config.yaml
num_hidden_layers: 12
hidden_size: 384
num_attention_heads: 6
num_key_value_heads: 1
hidden_act: "gelu"
attn_scale: 0.125
init: "normal"
lr_mult_o: 2.0
lr_head: 0.00374
decay_fraction: 0.767
batch_tokens: [16384, 32768, 65536, 131072]
doc_mask: false
Each number is 128 + 24 x the weight over the matrix's rms, rounded and kept within 0 to 255. Layers, rows and columns count from 0. Numbers have three digits each.

# layer 7 MLP down (transposed), 1536x384, rms 0.0187, rows 428-534, columns 64-127
105138117148142129092128164166158071136105140141164132143129145122140144116092089125142165143153146151107134127116153136132131141130137154139111130135141153102081110157142121141140117113140147
120126127125077144136141104139094142112125101136149159157142167104134125129104117095139123113119137158141094120129105151125130116114120112133137124143133154135152138137106167142129086115125133
146117148122098122138139120118112128135172131143195116137174105159116114144150125109114139097120142115127123150110104162147094156139124190113123175152130129149133137142126159113125121170127113
125196118120071091156072120165124113143135116168117136107122195126159126149132130142139151163130108148102098123109098113129088132106147037111097164115109116139092150113095119133097111110147136
129106132127153113122134111137132096134201135120129151158139147114104118146125130106138125124138119107124155182128127151140083129098120157104146139143114132143152133132133129119125114106129174
132106111108111109110150141142110105122135077116104154154116155113127132128156137124104132128139148142192086125101131147104102165115133097148168138146126137098125146105153134156154145131117115
129126126126103143142140150123185142100123122116137093163099075184159123149115137091114151133144129135130137142113141144106127149151096098116106102154069150085107159138160125092126163144107106
138099132123142158136154133137110133157132192166166144130163159098121128166132101141110137110185142136164148094097151119120202150151131114096118134090118101141116130118129147099130090138114211
140153144145138168112144091125144134153126087124141114134122132147112133120128126084142131159149116113147156129123088076085091139147116138144138129119074149144145115161099125147107126166133142
115115111134137150121119147113187156102165125122133134096113152073085150115091138138132098122124104102149119137157145109146095140147179117118150142149094146133137162148134089072118130153120132
113154134130094108164120153084141103105119140113094141136088119151113136118165148072135116122125102143091103121114167109126127105132150115123113132148102094139136153124139158113129071114118103
165088131131167110114117137092149110159129141187089130090149129100128130107131137171123142116181097238156125145138109123142135143099174116109144139114085110096154112092114131112141140126133147
122082123137133160155112105133163159124143137170120154191132142122135100105106110148096117086112143168151128114140125160136153159125167183175128087131138104101145086117101138119116127097140158
133095164110089094113123142179148146115126131169166121123157113086137133151117119144076107120103154131099135157134158094127166097137155124118161092137158148160089148125159155161126120146108128
109115100144139167119082180162131162111126145133134082125111122112123159135094133093120109112106095153134138109147154134109143111106141152126115124120084127144114125103111102132137113147156118
143108117101124082172134111128141098164134141160103127139119143139096107121093119130152152103090127121146148141143106135115156118116124128117119097148100155171111110218132151102142112158119136
123159121183113156100143114130112135106124115100137121139133150130127143135119144107172149141126112147142143151141123136139133112140132104105101092146126131138113127129149148144107145140097164
120146119153137161136107145116083114152138134154161066125167130101149132110137143133158133132113122098129101147165135130114167140146110123139137119133173108113119173108117133100113120114134132
143112158156127145141157108134122120112093116166102101120130135149124157143127143165155145138140097122143148130125107155098121082127174133114137138115143121115140142105147171092128073150143133
140111131122126149164117166112119169144059126141113125107148169060095096135112129144125121107165180123137125148140139136143135180122146112149118117139127143175127138104136132119096121146112094
114071095119142132122127114120127110135126189122128106105144177121094162095120173103140110103110160161109106171138140137161143168170135126142117081159124086113116133143133090124170162084128119
109110113137119146134119133141145138131104164102139160135140130144161099119136074130162140095118142097113102142082123121146136132146125120136142083114167159070124105170166140129117116144141086
133115120152133135092146112151081137142139144158125146122149141132116130114157105142147146139111130146114077172100127079175103126121099140121131104149175113158150197131117138099103105130165122
122142121146135110140173156126121133122119098154145113121150127139133107147151145103094133151111120145079154136125105175132133136158121189148128144159192151177102130153154128117106128153165114
100125146093098098112128119071122138094135135113145118113156128129114115169155109118067181085153127153146140150133152149128141101161141116137125110114107148115103114150118163115128125145127145
164109145146054190156139082148127133109135148150135141150163092137105146147111098130144124161143100173141121080132116122109163209112079096105126128135105123140094135115139152121131120158099152
102132115114114087082133134149150131125120117167104116180113172111168115126137174118123127092117125142173108106095095150137139121167160128132126118126139129155151152127158147187158108128110150
102135106139148134168152146118126120121104112105106149119166103142153117155133103139099094129154139134125118166137117120103126132168145127111138124104160129116124105120111164120145149102139099
109166115122156135071120136114144156131126144156168111097156163135117156153119128154089161160158145095154175139094130123136155089128117144154121113159095101132114119112133122124090155121125152
096087112124094169121130122092149123173111173120101140125131131099129153134119141125170111129121101124137137147172136090144149085097136095089105143113154149154115145132124129075136146108151119
125147143153114130131144124117115156167081121143134147108116108120104138146138136148129086100166129160165137119125100096131104149148103122115138186110100166128139167172173108126123120132127107
115086100159130118125144176101142144089146122115147136084147125161117128142155134133174152119130097141116094132112119144134125124113140115118120143143131129166112115134151140146109130105139133
119147103143141119153109125120106116125131127098136119100112149166089124148129119088161126190127128123114122136127105168102062138118119167146142091118170140101126142163143168095157150135109126
120117088130129041122120137152147077151107093142126094149164135132173119116122178095187158165165104087162166128121103124128133105151143109127157162112072059137146131163132110085106090097120114
102116136118141141166126150115125154144127125137092124147122116111163115129086163128134128113136110125164167148155147103108120124146167106083110138141087111131162105109143158134144113108159148
114126112174119095158168100157122133155099115111115130103181140134148089151115100145175085119100110130082120134117121084122103101137123107167120099142165140126098114152160132131128157085107097
120162100157144135139142160132137137105150076102140149136112125170114137121172087125100142136122142144107186087151134169101125133128089151143144169116161114125104134106131111101097145130090190
143125123129129131181126127111109147114139101129153154137149157145117124116126108114124145117145122157107170137125118140144162076112171123110125103118118156119128136122104078114153124132139161
108097095109118098159067118195132112162134107105112127138153127104121099133114148107115168111117137149144131163152122126113144155107156129166133102095117132168111150155165146138136163163066120
126162139142128120109125151080142089104125118124133127120124117127142109125138132163157156106142138158161170130129111105120120132121113142126105127152148134100152106105143124161129144174133131
084095126134127119158131139161117124140112124129083108110163122102115127135147133130122111112133118139161101092100124099119120118165161114129078139144154114134135125149144115127150103117129109
111120127123124128155129108126095118121125101119120139132091080167113084134132139109132119105121120124123117136119164122144121166139109118111092109118083116104111080144143146103113101105099133
140133135136099147109122137120097177121130127121128157166113125100147120130105178121132135082101119111116114138124122128089180170135102135081147135125150133127163122115151134103135129130127082
161184085109195130129145107120134147101115114179108162147152160100098133122122116145176075114111153134088157086138102127089151133116119106162101150104092122097112119136112125156111133105143119
106146122093156119130115136132122105165100132124094125065163123084121153114139164092138125121141116132124095067163090162142149094150117109065122138122131134130102116177130114155104119106060092
119099124123161154135085201126146074132147137139112179153106203126151106111118131122114115143108155155113130154083148109056103133120079087127160147152110144171112142162110115167125104095151151
169124148134116117162142123144120125112139110098101148123166146128125135097107166167126159128129151149145119138139150125146155138083106091155142121167169132149097137143129160091076101200140121
151142142129100109133127179131107103170147087165150126180150120146107118095114110145113086104157117165131131098152169130126136178125107144136138115135180137106080083129154116078120126112118081
111129126125144117134075136122128121093184163115129115102137138133118102130119160134111078142167148133155119132142158129093121108129141117171128123132128163127159122137177153156124115104153179
114173183102109103133093142132102174139132124134107104110114099120094110094153106145150132135156147095116150114106146140125071116150122078139131121098084123105119145136117120156142151132139096
131127115098134119137156129130106156137132074156110080112102173149149129165072114110099145150118071157142104145137084115122114136124124133114157108175128118126115111133109156176126107096088127
177154103094109136155093155116145131137128062132133134107108115100111146089157155094125119145168148115170137112125139117098134112141129099128129139139183106138115096127116104136112171142105109
103109122084119093123138112159109126157150156133123160161079130171142105156150117124109124078121117088152126081174146158116134127181124116105106138091166152130108111155131157124120090156147165
168127128112143154145186153118141123099111109142112098145131136140135110145117114117095137102154099127172108139111119088125113130099163092094103135106101110128143130086182156155131096154149095
128105133124142151146097128109127113111123089112082128131167137140158139151166145120134117113142139129118129150110142127126124149124095118158106139088117132155136135066132098127145093105150130
164104126098143144120120127173118162139125099081200119136095119091154086142139137140158111092109149149133128131130151118144156141096103116095137166135121124132104132110158115134147136125144098
124114136147125106123107165184105157132120130128103101134134088113119130147144178133104108116107097146121199130166089108122133147145190136158150105134087141118148144111139122148138157140135160
140132109128104144120139127153155131088145106161130132125110143137088114088126085137158095142117135115095146086152127164147106139104137119135123127127163123089095141102114156149120117134137122
110125126121106158159143154166157102118082162128160126116087153122118085169140139119132108118150150150125155158162124115117161085118087181134155120119138117140111097148115124149127134118151045
118125143156194091127137125128107079107136102150147102141141157104093174101132138132130100137123158102168115120156137173107084109169139132127124094151158120159136150128118125100124151149128165
139108123057131118116109121141146146164142157151126128130122135102130126124106158120096126146114143162134147119120072129117134130123150143141147128130156127104141139082121141122126179097118122
125152171149145137157137148104158163190095107115117170145137113144121094150148119110162147142148139094182107125130115128152121118155152117128152107112127086116114120154101127158202168196117119
150117176101095138119129089200144143091151136160126109162137115113098087152083126158120103084130133135131131117122143123143133134138126138153134111093092130132123111116136130127153131121155123
185082100133121179075123159128118138158086165118132183104132096126175121129189130112127157115135143158109145140133127139131109109137163144080154146153167125136155155118127120105083135111132138
117155129150113149134142161112118107161058124152109087111097136101129118114127122154102131131143138120131158139101151101130106089119124151138105105170121137103145090125118110112121179137158110
182160135148113143112127115110151116156150126143119134147158123190063090141114150152123110095127082116151083126156165127150129096152144124122117094144091114117120137096090138106142159125118140
130124131121093139143095128122153145152137104123127132145119101101137135101125115123128111166146132123125119082129146145106127154141118112127118099168128159122118132103130132125141120135157132
126104162105100142103132130104151112130154123156103122084165132151147093101112132142121161113142119122126137134130072156146176130105107147118092130164149171159110107111119169131129182121131141
133158161096100153130160185131101170117126125117117148119100158112118148105137083130129115133148121122119093133141139143114115154084143149080143082113115136118140138154104110150177157111098108
145146148103140141127125124103152140156132104166139114135165138148118150124127137162114145145153130142112085093120075122109098147159157101129111130138166132096132094130156113150111106152164121
118113167098114142109159148124112125150136139126106150133120146099132118125151113131120162118141119126128118136114092064138067131143146125127129118127167131101109154126151122103135153177136118
125118115113126127135160133122126142102137117113120144102122148142139142145101123126139174131099114137123129125124129115131151145127143119109136114109144112129095114091123140110135145141132152
055155076099123135132143117136080107090157147124128159113112100126125140087113151120143105127133117158139134122106133069147102132139113130110130171154152130117122153117139109100153166127142122
118110106113119102148133133072150096139124146127126107145101125120157161153110142117121141075092124126125181112106140152151173139148104121145105153118130136131151107133122123101161113151134132
131125127155158141116148075122131176115108148132149134116126113129158108088144109123131116134124099124117126143179081102138099152163103111122144120134135155102106140161098136131110143141143107
131151131124081092136169150134143094126138139106133128039156132073125144143129136136124130183153161149129098131165115140102148173100099136114102123112092181082135138121089126143094102080124112
065135095137169140107161133120135096120151127115150113119155118134169078111136136067092120179107158131146142123113120119114155163126122133086125090165111144185157101165158125151137133125134148
140141127123098126112147104100110113151102106128153131123136118136160123132142121142113119116133138124115117100130130096118132124132161151138158146132146162127122106124107101117146162153144118
096161102165087110121125218092157145143161098133148098138115113111158130086129102108182114144124161076131115099127147129143103167133146151134134163155180155131137120166165107100159106134166161
134109135154113050144109121108132144116142137118080130163124151142143147158129142123112172139123121155129140145100152113105136117149134138124120129144129174151116147135117141111087179143121109
101128119148136133170117124137128119090140150168114141136118142125152140149111111136127112150125111150091110115109094161140126124145155125118100100109144090156083139101092122142133111164148132
119176151123080144155165131095144127135106115137132099137115135111132114136151100111142128129118155137109073076142106105130084140101164122118106150097132149080129136091096156092101102110109151
082169135102177142113154136159135140134140092158119100134116162136103102103100113105099128114110154149133120102104094136132146131145090190108132128118149136148083124129170129152128107104107117
124118110145101137147159132115152120133110104104127123134114127130140147136116119107171121137115135116122097136142088148119100089086136135111090093109122102149144150134098141133162119099094181
107134181088110158109135110119141109150120109125116192136150137114134079171116113123137105115157154139176105092149136125171143119154127167154146164115164111171147132118117105113115122107121161
168102164133113135135145114138097166114113100127111147123144097127132127115116186146112130123108158164113113164139154129150145111102101124118117142111141155156116116092114171116120077168076157
147138133119170101127153134138116117142134125164219108137152136164130120141124133142117130054128120077102111107110125100141171140117105108162134153126116131093088162142155129123167103146110082
122079142054144141132147146138130111089102149136123141117114072128135156162113147128135126159105118116092131134106138130095167161134124167113146111164081109100154127114158153113120130161100106
147105116149133102140090113119095127125134115116152076128158087122110147139184120089126098098169109118126146151100108125148094118130109136199128130123147056165116080093127091122145099074087139
112108146126161091098097139161097141100134155105098116159091135128140143153142135152072107178114130125127150092086120123164127143152119156055160101083106120119120115121123106128088124141153073
090132148118140136130122111141095123094133112093175144112096140137078152097107126131118110098139125113162103099182108078120127152135144160125127158142150118116148090098153133170144136130159143
131083142099158133123162121142118099145111121117156177152184150152139167152154124140120128150108139120126133133123100128113115099114122149172152138150130084121100159156111114120120081109113122
104130090123109140086154100107139121119166154113138149142113106157118154163167133107118083106112091130121113119119148136101145155150131129125115155115119149091113137123125160107181112116141133
102137082111138146142160082150148104125104154119146105134124128123135127162137126118134139149071095124135111153121121137081146100125128176145092094142083136186132133126108185124091109107090140
123092139148132170190106101097082114129152145085149122126164109120106121126117088136131130132091158109141149130097136163129117121102160156144085180145079123112129091108086102180171113120111126
121161116066158141162118162142138160142154182139167137147107106126113114151121156126147148135083104137157137128129101097073065115146117102155114132133120157157179124145169160128143130096166115
076113112133112122104134087146115121172108125171051117123109120148154151126100142148119111126129105133135158110106129086147106109111092112152121086144118141133096096164186105110078139122109134
129114131125147135143159083137091114145093129129136160152163123151148130130116150138095126129159146098133147122127146108141111115195128143106122139118154134108111125128143120135122091135165156
074112109141149125120158144151113117147116145160156114126135129094104131139061115088117117115143115156134171164139153086139135159170096188133122176135066129082096124162143139156135139111104103
092127119150070122122112129088155096159114114128116124137099121063133080153107148134154112171116137106124119113158111120146130110153114148111130132124104171138120110145152092115166143120115082
131164147149154134136133153189125106144086087142145108168166136157150122149093146113136118137144141138099101125138116136167139142131105166099118077124095138150097119089139151177102085153103091
094123149147140141141131150179123115180165106100142106145137149118149121091089097114125128092137107126120139129138162110168109148110131125106159135154126113178107143118110118110172114093133119
148068113162126160125155126121125144157114104114112095142105124187121152127162072127133137158152070075174119096133130109122130136136120116152141125122157117143192088160122094112128167119139174
113152126148119119142147135116154173111118126132190145094124143133112130128096122135124129139139069097112100106147122138088147119114107145176139099111159135108093110122150113129138170145102135
131137114135139116145160133146159138097130110122136117166166195130129099121057133106145129106157115111087127137152146152133103132123156123123155129150120118102113140134165093073136099145150159
114118157142120104131085194126155167143134109145129081132151116166120098214146134155232126129117177171133138148116121149120119127152103122114123123130081085100090168120122114149107150097130132
117091167112104115147149122155100149102119112172156154128140088160107171183146127122140172169132131107126140091109141096139081153105118112115154108135116117108120134127115094148115133101145132
# layer 7 MLP up, 1536x384, rms 0.0708, rows 429-535, columns 64-127
125094172075129162180147122176161113147126130129114104129119126104112105132168160128111107126127096125184147138169122162147149126167125116137130144127150111110130135170131139098144135124133117
127154124134161139119163096132145166143096111132082121119093128156106138126135104123097121165164128140110126157149136142165139108100077130158108162157117148110162091147149097146138128096141122
130133155153120154081132105108178128097129102109117197171107168109105149158173143127109117102079133153090127159154105116094129117099130152091132130141113151147148141126105061154138123173154158
147137137142123149141117126093119142143119130110146133124150090105144113147133103120084096120101155159127123135111148135110143120154103131107099152112127143096114129116111130129121102099119103
070111098109143099118134134092124153083155127103137119147153108127112155138138071150135128140153111150159148131189131132122154097145128143134079135097123142094139142132075119121165160108132160
100112106105120116113125122128177120158139155133079125113105125137094110116159101186162123164087109153157166189164120127106147143082105114150103111140137109162144134139108123168125142103152103
138148097120135123131110128105186140180155108135103118113115133124096125181165126150172115165096137108130127119138144139160128165116103145105151092171134124112154144128100150132129153163135123
092123131108134072126107123101149184084102127128181148140114120148144124134140121154094172110154132092135175120126119155103131144140105106079144155112110094124131112137091169121111114158134118
145123120116134125144160127116081110108128122119104161151131100148157159098103096128131134154099120125172157132117158109160099110168174161103130126119141121167124092117150070161149125177130096
147135144127160136130135114147136118095125146126123161116143142098125116138155114171142115125121075126141140136159161096117122152154117123140139142116117128083167110120130107140150135129117147
131141140131095127159136128142140185122140098132117107142114135132181120091139101135146155127099103050128186099156123123158111106150124098093136187088100143082084165156111099138153154161109178
159138068086135132120113057198121099139099140134118115142106107134112148113157145105150145140138116128130089135154157121173116155103110095105107144158123134145128147126092129126124127127112128
114109128122091143128113210147155131128114093139139115138123107159171129106128138115109090151185111103135108143122131148135152104211167146119116123100111159136097178138102123151151123123141127
124129127131089130122111135120133119145098139104133127145131070123134141131138132168117115128153143103121115126128166146151119133136118176152141136160124143094117127114102117133126143140078131
151147110093093190108132121121127146061158094136107131119140145120124144180125146143116116142117150186119125151118146127106152099148110122096097126150150148132155114112145133126145153107126103
145133125094147118150140113141153150107120147134128128153134109134128124128116111120077136127152084115089159175109126147110133124121130161149106128132134173136130168079110095151150115113189124
143077114114121109154122089133134134139092088107144141111148160112162114127124122131171149115131117149106143117126073160147131142109135145144120131084112124106146153176163159137092140095111135
136130099136126113152203140131122121110127136124138113147089109074115100145163174141132158149083106126145119135140166149157121123095139148106152152103084117116128146127137111123164150109070109
147164155119146113119151131089094119102129117143167098127130124127114134111137166125100140124114106170151144151086131112144096155128157154094132138155111118109160112161110181130124142172120146
137112131128140124173101154104153133103147156133133127125149048145169124139105133140109113149103142134157128117083104096133094131142175072169167107134115119154153149128139138120169069125135112
084136149140143123108120131148117113162116091125122089107103114091117189121113159119130078139120114104158128133168114167149174199154126114124087147126148143220123133036100116125123140136117143
140139164134116155141123136137128119146084150132126123140107120191165087110142099153131133114139102081126117105187072132130140145104119119125151103125162149184124126164140115145131144073144119
095126122139122151132111130139138152141176124135131118107147097115161125137123129129114154098142115133124139131180100134101090139166137126126127098108141135152145162077133140158090107075136117
092170118132112170133118132108101121120118136144122106095136122127134144097128112147115128156124148125150102105157144142135146135145139165108120138113124116088148123128102111107131133116128145
133143132136133101148130097128126125130135162126137118119113134134110116094126110132189136147121128111159132150118129120152149088118149109142131103135146080126139169123113139118157156137126097
131179117115166109104154077112117135112126144132113121111132104104138117150153120158111142116136125139141135129119108124116154123135111152101143176094121114136154075110126096119114127146125113
126115117083152129120116110120110133156144121129145105128102149139116131096084117113075126166119138131139140147140078116118142133122161121144134113140162122122124120132119127143143129132134127
162119126157134133125117143125112089139136123082158132078088068124105123128145118120146122117128107115125108101144092155105112161124127180143136131107139113126109117072125092146158152134147134
141120142167118130096119127137155082113138150111102106125154143130132109102132146090110126079148104123120146121146128130132081151154043147074147135115095106096137150119115122127142097121145135
128127109092148113104116104106118083136126115137108097132132118161138129147097130124091132164100106176109133125161132146110130147115114108122127088149134109130154105116135105187135083158160099
099150122106167168098194121141150125144121100125123148148121107146104106130102133132118135122129113125133115140120072133109139104139112136140159152079104147112121124171149140130140110148112082
129127115152118146151120150187124104126198150121078130140110142148118175108153114128082121110147100123147095121114100115116080103149144191168129140139078138186122158148096121126126134127198157
158071122147127114136119113095152127083103080139129128144135087137106135183112140109119158111119122137119163128115127136167122154138156152107097160161077115123157138127138130187145135105149147
124146080169070065134127153128178114172137109136176169133075107106119136118127154121115146184095097160084147106135134148120141130144125182154144141162163189152142137073120099103094155148152104
146080123135112142146109104118110167093134118138136112092078120092131170165137120101143141119169145141122144151100092131136085139177161120165088160139153113133116115123108137142142131137108141
128125152121138145119154121137116145113146142166124104089156113154163121095094101094129136153128084093131132136134102165176129141145113152128156145115135111163107136136126117160148136117163121
105106121117107123131136114119141152155140140112120100160111113135136108129097159161104113187123136118117102156129131126089115099168124130138118142104104081123130125113152130143123120113110124
097127166150160121150153164144137162108117113138127129138107152143138115203103125110105131145084110155152143107123142136182109135126102123124132100130106139133181113167108102128121096164118104
136102090147106154152124123129120181096151135112126128134143121120092125118123121114122144172125140114132124109096143197113118155149107132101129109139122137146116123110157124153104141106082159
114142111168093137133124155096152127131163133139144114112118162118146139136092123113116145159111137148159178097144123141115119109108110155102133109126114109166118094115138084106145136124138140
111132137074129100091131085127186176105134152145120107150132127135150179134100150116184137116174142083130147117167131122116115098111137119116147146183141170156141144109096105151157146153115189
103127107116098144116150155115140130133124123151156186150105122168074145165110112162134146172118097108161113137118117115153100146124112149089166137166108152111095112106132113108149124156135126
113143163112108104113072142107134130147113085142143114151115159133157111134135180139114116141127103142115119131139120140133116112138150101120111154120171092118170140113127136117115094136112105
157113132127148114135136127111135097132172131120123092146096132088180110175149135125123126157104110168094136114167174152119129128124144116111105166112168117135133114147133105102124111136082119
142143142148142136140172117096143117107102102137120096090120118142164126118148101123093081119189124155142161146140152130072160161127129118132096099115151111156147124093123127117154104146143154
117102101103134121102191157141153128127100166121122104149163114123099092144132120149168166136136125135110109120112124118141130118151084143102132151150136129133129126138139099112168125069091129
134148085129142099100122147117128139104100154160141132147098122148152131152103120117129110146072100101154143131148112138127110128116128139115131103106125104199140211145134140098140111069103140
148173118125101149131165160138142136153072124106127112130140130109124104132112095144119101127109138173122103151104129147147139127115144156131153131130165110106161124080104119086108131159139102
099146119147095155140137070113146104135102150088101116143118097165134135125113146076154120141093091141132139162165182097172161125143089151142107151126138119127118084108167146097088164095123107
110117136095127164107140108063116118133146094158126157109116123148105207138139161162078109122114180092147155126091112146118136111143126106092110154150086190146167097143153163111138147055116128
150153144127104105166092152124090099098140141146165146203126110090135127108111084121151128113124112112136147102142135117141090115156153133127162121148131119181126134146121137076149147123079069
132165139156118147129158140131120124075128121129095097114146087159132168125104093118123158127136128135102169135109169143155156153120134162147143104208133154147146117096152125128167154178120138
071119090150143132113131122130120177105140114074109123143121128135151164104143109108144103117125112121135134143122116154141131132134133143141134150135165092111114121155154127155115144128112154
145123133128074103128119138169129159173158166131129155105181132127145123050135101144134126117105132131135127141155082101144093154122090162085165138120135107084136105123136125110128113141115104
070131128162130132161123134138137103154106108184106128133121104106141124122155158129146093120171134124161148146139146109103132105150133137123155137115151153143149111115118131124153113122175143
152148080129174121094128118081124110198113135120122117132144153139113142151166137080101112137120115092113087114114119107117139114114077116113142159140144092133137152145159129089111103101145068
085124101176109102131128119131133116121113149171135101123136102100100134158186158133119146109167133116119123122127147125108133100084143102109136142117141107134160115136067122138082125143117104
115147130128141160132137148145141107078148108082145134123111118148134135139119140130139152100164172131108133137089153145142125130128146143118120120127141150140122102113134078134122106185139108
137121105117098144124128127162109147171109128130148141153099114138113143164140097126150165132140103140138105119122125094152092156113126079182116114145102133143124181089117152111149125130146136
122143165121074152156116135119126119087141113121131143124094099135118129166121091147115136130103107131121082156102135143126119175158146178131110110135134086151084076134118117099117131155161152
114128170105093115139150184157124120112110127113154170096111130134122150174156104128098142139149130121107130085133158157136131148160118106097168147161110147130157112109156107100120133113087110
119168139098120109156136088092131191111103105103117065153141142138085126127147128162150130179128112131145127124138150126127142142142130069148126122119109068123158121088096102160126117120119129
118142147157123127139143132113108140128124125102108149103109082140100150111106143083108143144149086110152147134116111130088125122106093185131138118126108139141178107138133144133136132068126119
121112159138118136122105168134134122134164149150124112113150112110121088123135145142106183093169099120173139118151121149126110171118173076099178132157137140094103137136135117103150128144137121
116147147142142126139134068128141121172139133147168146167112110150140147146155154100167111114138097126142113117165151160121128120145138142143180113101141098139136129104097145121145133127099110
101165131144154111129108122166094133148126117109160146126088181115143142142168149098135167137130107172138145118122096121109132141118102143159106133137152111117108113147160128133136148137113155
137153106174100142118155128123160111121107104119144117144157120148129173117127160139163112134130132085148118148143170126142144143143145181147163148132135145145130112130105109115173108142134151
125148117126126123138145098146117133153118150161109136112149111151127118118125205129093138099113155110164183137112128097138094093143105115140121146146112084137140135119134119084100147105117132
129172113100130099157148115104157165150132110169144159169173119129109121095101155192169120103097148138094117112134155146090138167168139175140096147143102118127142100115101113154090134141098133
138125105141134122148126114141132103134140111131140097095152121155098155141097138126105140119137139189120114123146107171139145128125150124132118133101150134123156117126111113137104127112110098
150128092162109109123124117174125117149108138086137123114110117140133109131133193129122095156143136139145129119166153141113114134099117111128131123121073132117131116120116138179102146134104128
164158142167114156114085125150152125148100158150124152122147138124131144099150128122106154130147125115114135144152103135094116134157129107130101081118065124115131137138119145117159153116095114
124118117128131075128057122107095183209147175128129116142143090095179127124177208116122132106131105092111124104161132149121134133108166152126111166124118109102141115101153099125139116080134145
116103146130133106086146089111121148143132135158162121078074137128157118134122147101142108124114134127145085122110179125083185127157148114125089141170100102157141123109140130176134140109122103
146154134100176145162100122097134194139141109129103109155112097176062133131103132110159158109156130128115130140153141151146119165146070094191121131139179130103114141143126147146092084136110115
137130147106156156112150109127137156095099139099163152156132096115141133127133142119108132176129129123167135123166109130109122123133104115072189144149074110126128141120110137110161122175126129
131109088133146142121144173120102140102102160155136151131107185132115143133150154094138156131127137123133134115122172127145133157127145132121119109132120125124100121129149128112124144128140146
063125105099101109116135056102136115156136130148106137121145134154164157171113083083129152141199173125125124116149102159152151160139176133118131112120094102168169144122120124131099165127125132
138139118114129123118138084160131110138159131112144149142123124132146139143123137070141103181173132126126139162134106177106145091129137091122075155080142106126109093122114113108133134135093121
143117152151091142101107136137148148155127110103148158144132099139156119132160118150120122149134138080137175120131149131159123150113080129125143116117143128099167131099118131145125151110114119
154105120145088099138145147124125135140108144122114133124140127091128116126097152118112113172139137124114167140097090099157129128150116129095118094159125129122146151157095086118113100178137154
109124103116117131148093169054136129120135134126158173111127100112155109103145092130150171161134096107160156135135131151139118130112122096122133133142128141149140143127108117123121143141148128
082150091144159095121085127125132142151116158125147108116149161117097152125102123159127103104164130133132119093119120144141120138128145122142096159167138119105134146123126164127116129124167111
091142110105105155116113092086084096127126142137137155135115123127133135182137145133141128124099104147133117096144152104150136144130116114117138128144128094139140120181109184089129164105123170
121111152143124103168115090147141124096148130135141110135134130153128154118101112103167179155172110157085132143109119138076111113134108195133141134132113116139134108135133162162138151167125083
116102115152118121139086105111145167097083134121070084155155113162105118151112111097081119166119104112175125132059136174130103088100165109101111095156151126122161145141137157066110170107138137
132154173147117113098121102144154143127086144106134140116127130097131170129115107128123113084118140124152158101137140092118128129120146166151107128111112136152097134104117145140138118097156145
110091116145129086128112127134116138107129144116146101135147178124138108148107174131115116136133143135157165122165130152121163128157121145124114122118144137112130170132101098123131098174154155
141163115129118165157161086109143135121095133165142134153138133143144128094129125137152130163113134167133103151106079175097143084165159132178085126157145112153134104112125145127177120146088132
131073124126121110123108143152167111154134140164119127113117146135121166134174127090164130166120115125146134164089135106154150116153120110136116116108135159096108138085096085154103135159147089
134144118118123115100144154110174128106096116160060092113115098177134126183127102122094092151144118141136135115152109160102124113123159124093094124123136117118130145131180094136148162161150149
126118151131127071162110155149133117103149123107172113143126119134142115105098126124116149154136180117124112136144151156077111143145134157121095117063150136140176131151121111109094103160133123
144097124123127153109160162106106127163139102155088119123149117111124139171160104138121122151161136154141114127130126130134101141147123107105136106119123128110138173126138099114094143127127079
106145132156119141135115109152178126120123103184160153115141109126158101112147135147155126139140157138107140114136116104049068138091095155136156070178145168119132150113109113121124153122181144
156120140143146116100162116142128117138112114080088133089124116159106142129147120182143167103127122145136129170116122113160162127122109148142165114107136098129115111130128089156094165161127108
115150134144084172149105160132148139135132129127144124136070088156122113146123151129110147089096151125104101140113146112097124132127131130158085081158120095179142079150106157141118174133125151
108167102103162127140094144115142153124140162109122115104131097090117145169125135132158157123103116135113125111129133141129113137141127141094122151135101108101145123123109121134163139127119140
117156145099125115119161083150143165129083140134125126145099121174117122088129163106149115106172102112165093076108138161116096146125113056129120138102201145182096139151112111191131083138101111
155125161154135145108141170161108130145115112090097086135106150156147181140076104144062135101149083173114109125129120153120116157141150121158143135085124103123116178094119167168139140098126142
153100121104111126074124159108164116133082152122131123114068111146104106146125163103065115139130132118183109131133131144090142109114138154117146123112129119151147115106114172122153148107146154
137153101139158144156111102132104108120162174076142124103093140136115140086104133124148152163136161133151120141103186125134114130129137124154104158140118149140155131115131108161133103111103108
100143124123094131148122087145114139136112115127154122131169180123148094101113130134119130127120126080122182121106126090129129094192147145090156096160134143165144162167169171153150070124216079
147144112129144156067118139116141098184106144112104139179115074154136160096145161140123142156105112139099138109115133160144119127154093142100107119113118129123139141123115132105118113079129148
147126087128168151164183107108134120111116139126110142143139122107127108153141129141084127110130125092151133134121122118075107155167119076155096112124102133133154107134157124158152120135142122
108145136144160066147114100045131157147112150114133090128172161115147136123206158110171142113115131088107126151103121115155160145118095103099070149074152131090117157145171117154124134157111121
107121024136140074097101112107114119166137171090180127130098125145115146141159165147151142121134114117130092149122163111154116130149120148094093132148126111135138121119106111144133096120133098
078077122136132101115134120067144111099122149108135148125136134163112163119155145096138120139148128089143149105100152108138142124126096145170114152135100131145174138094128155131118109126088127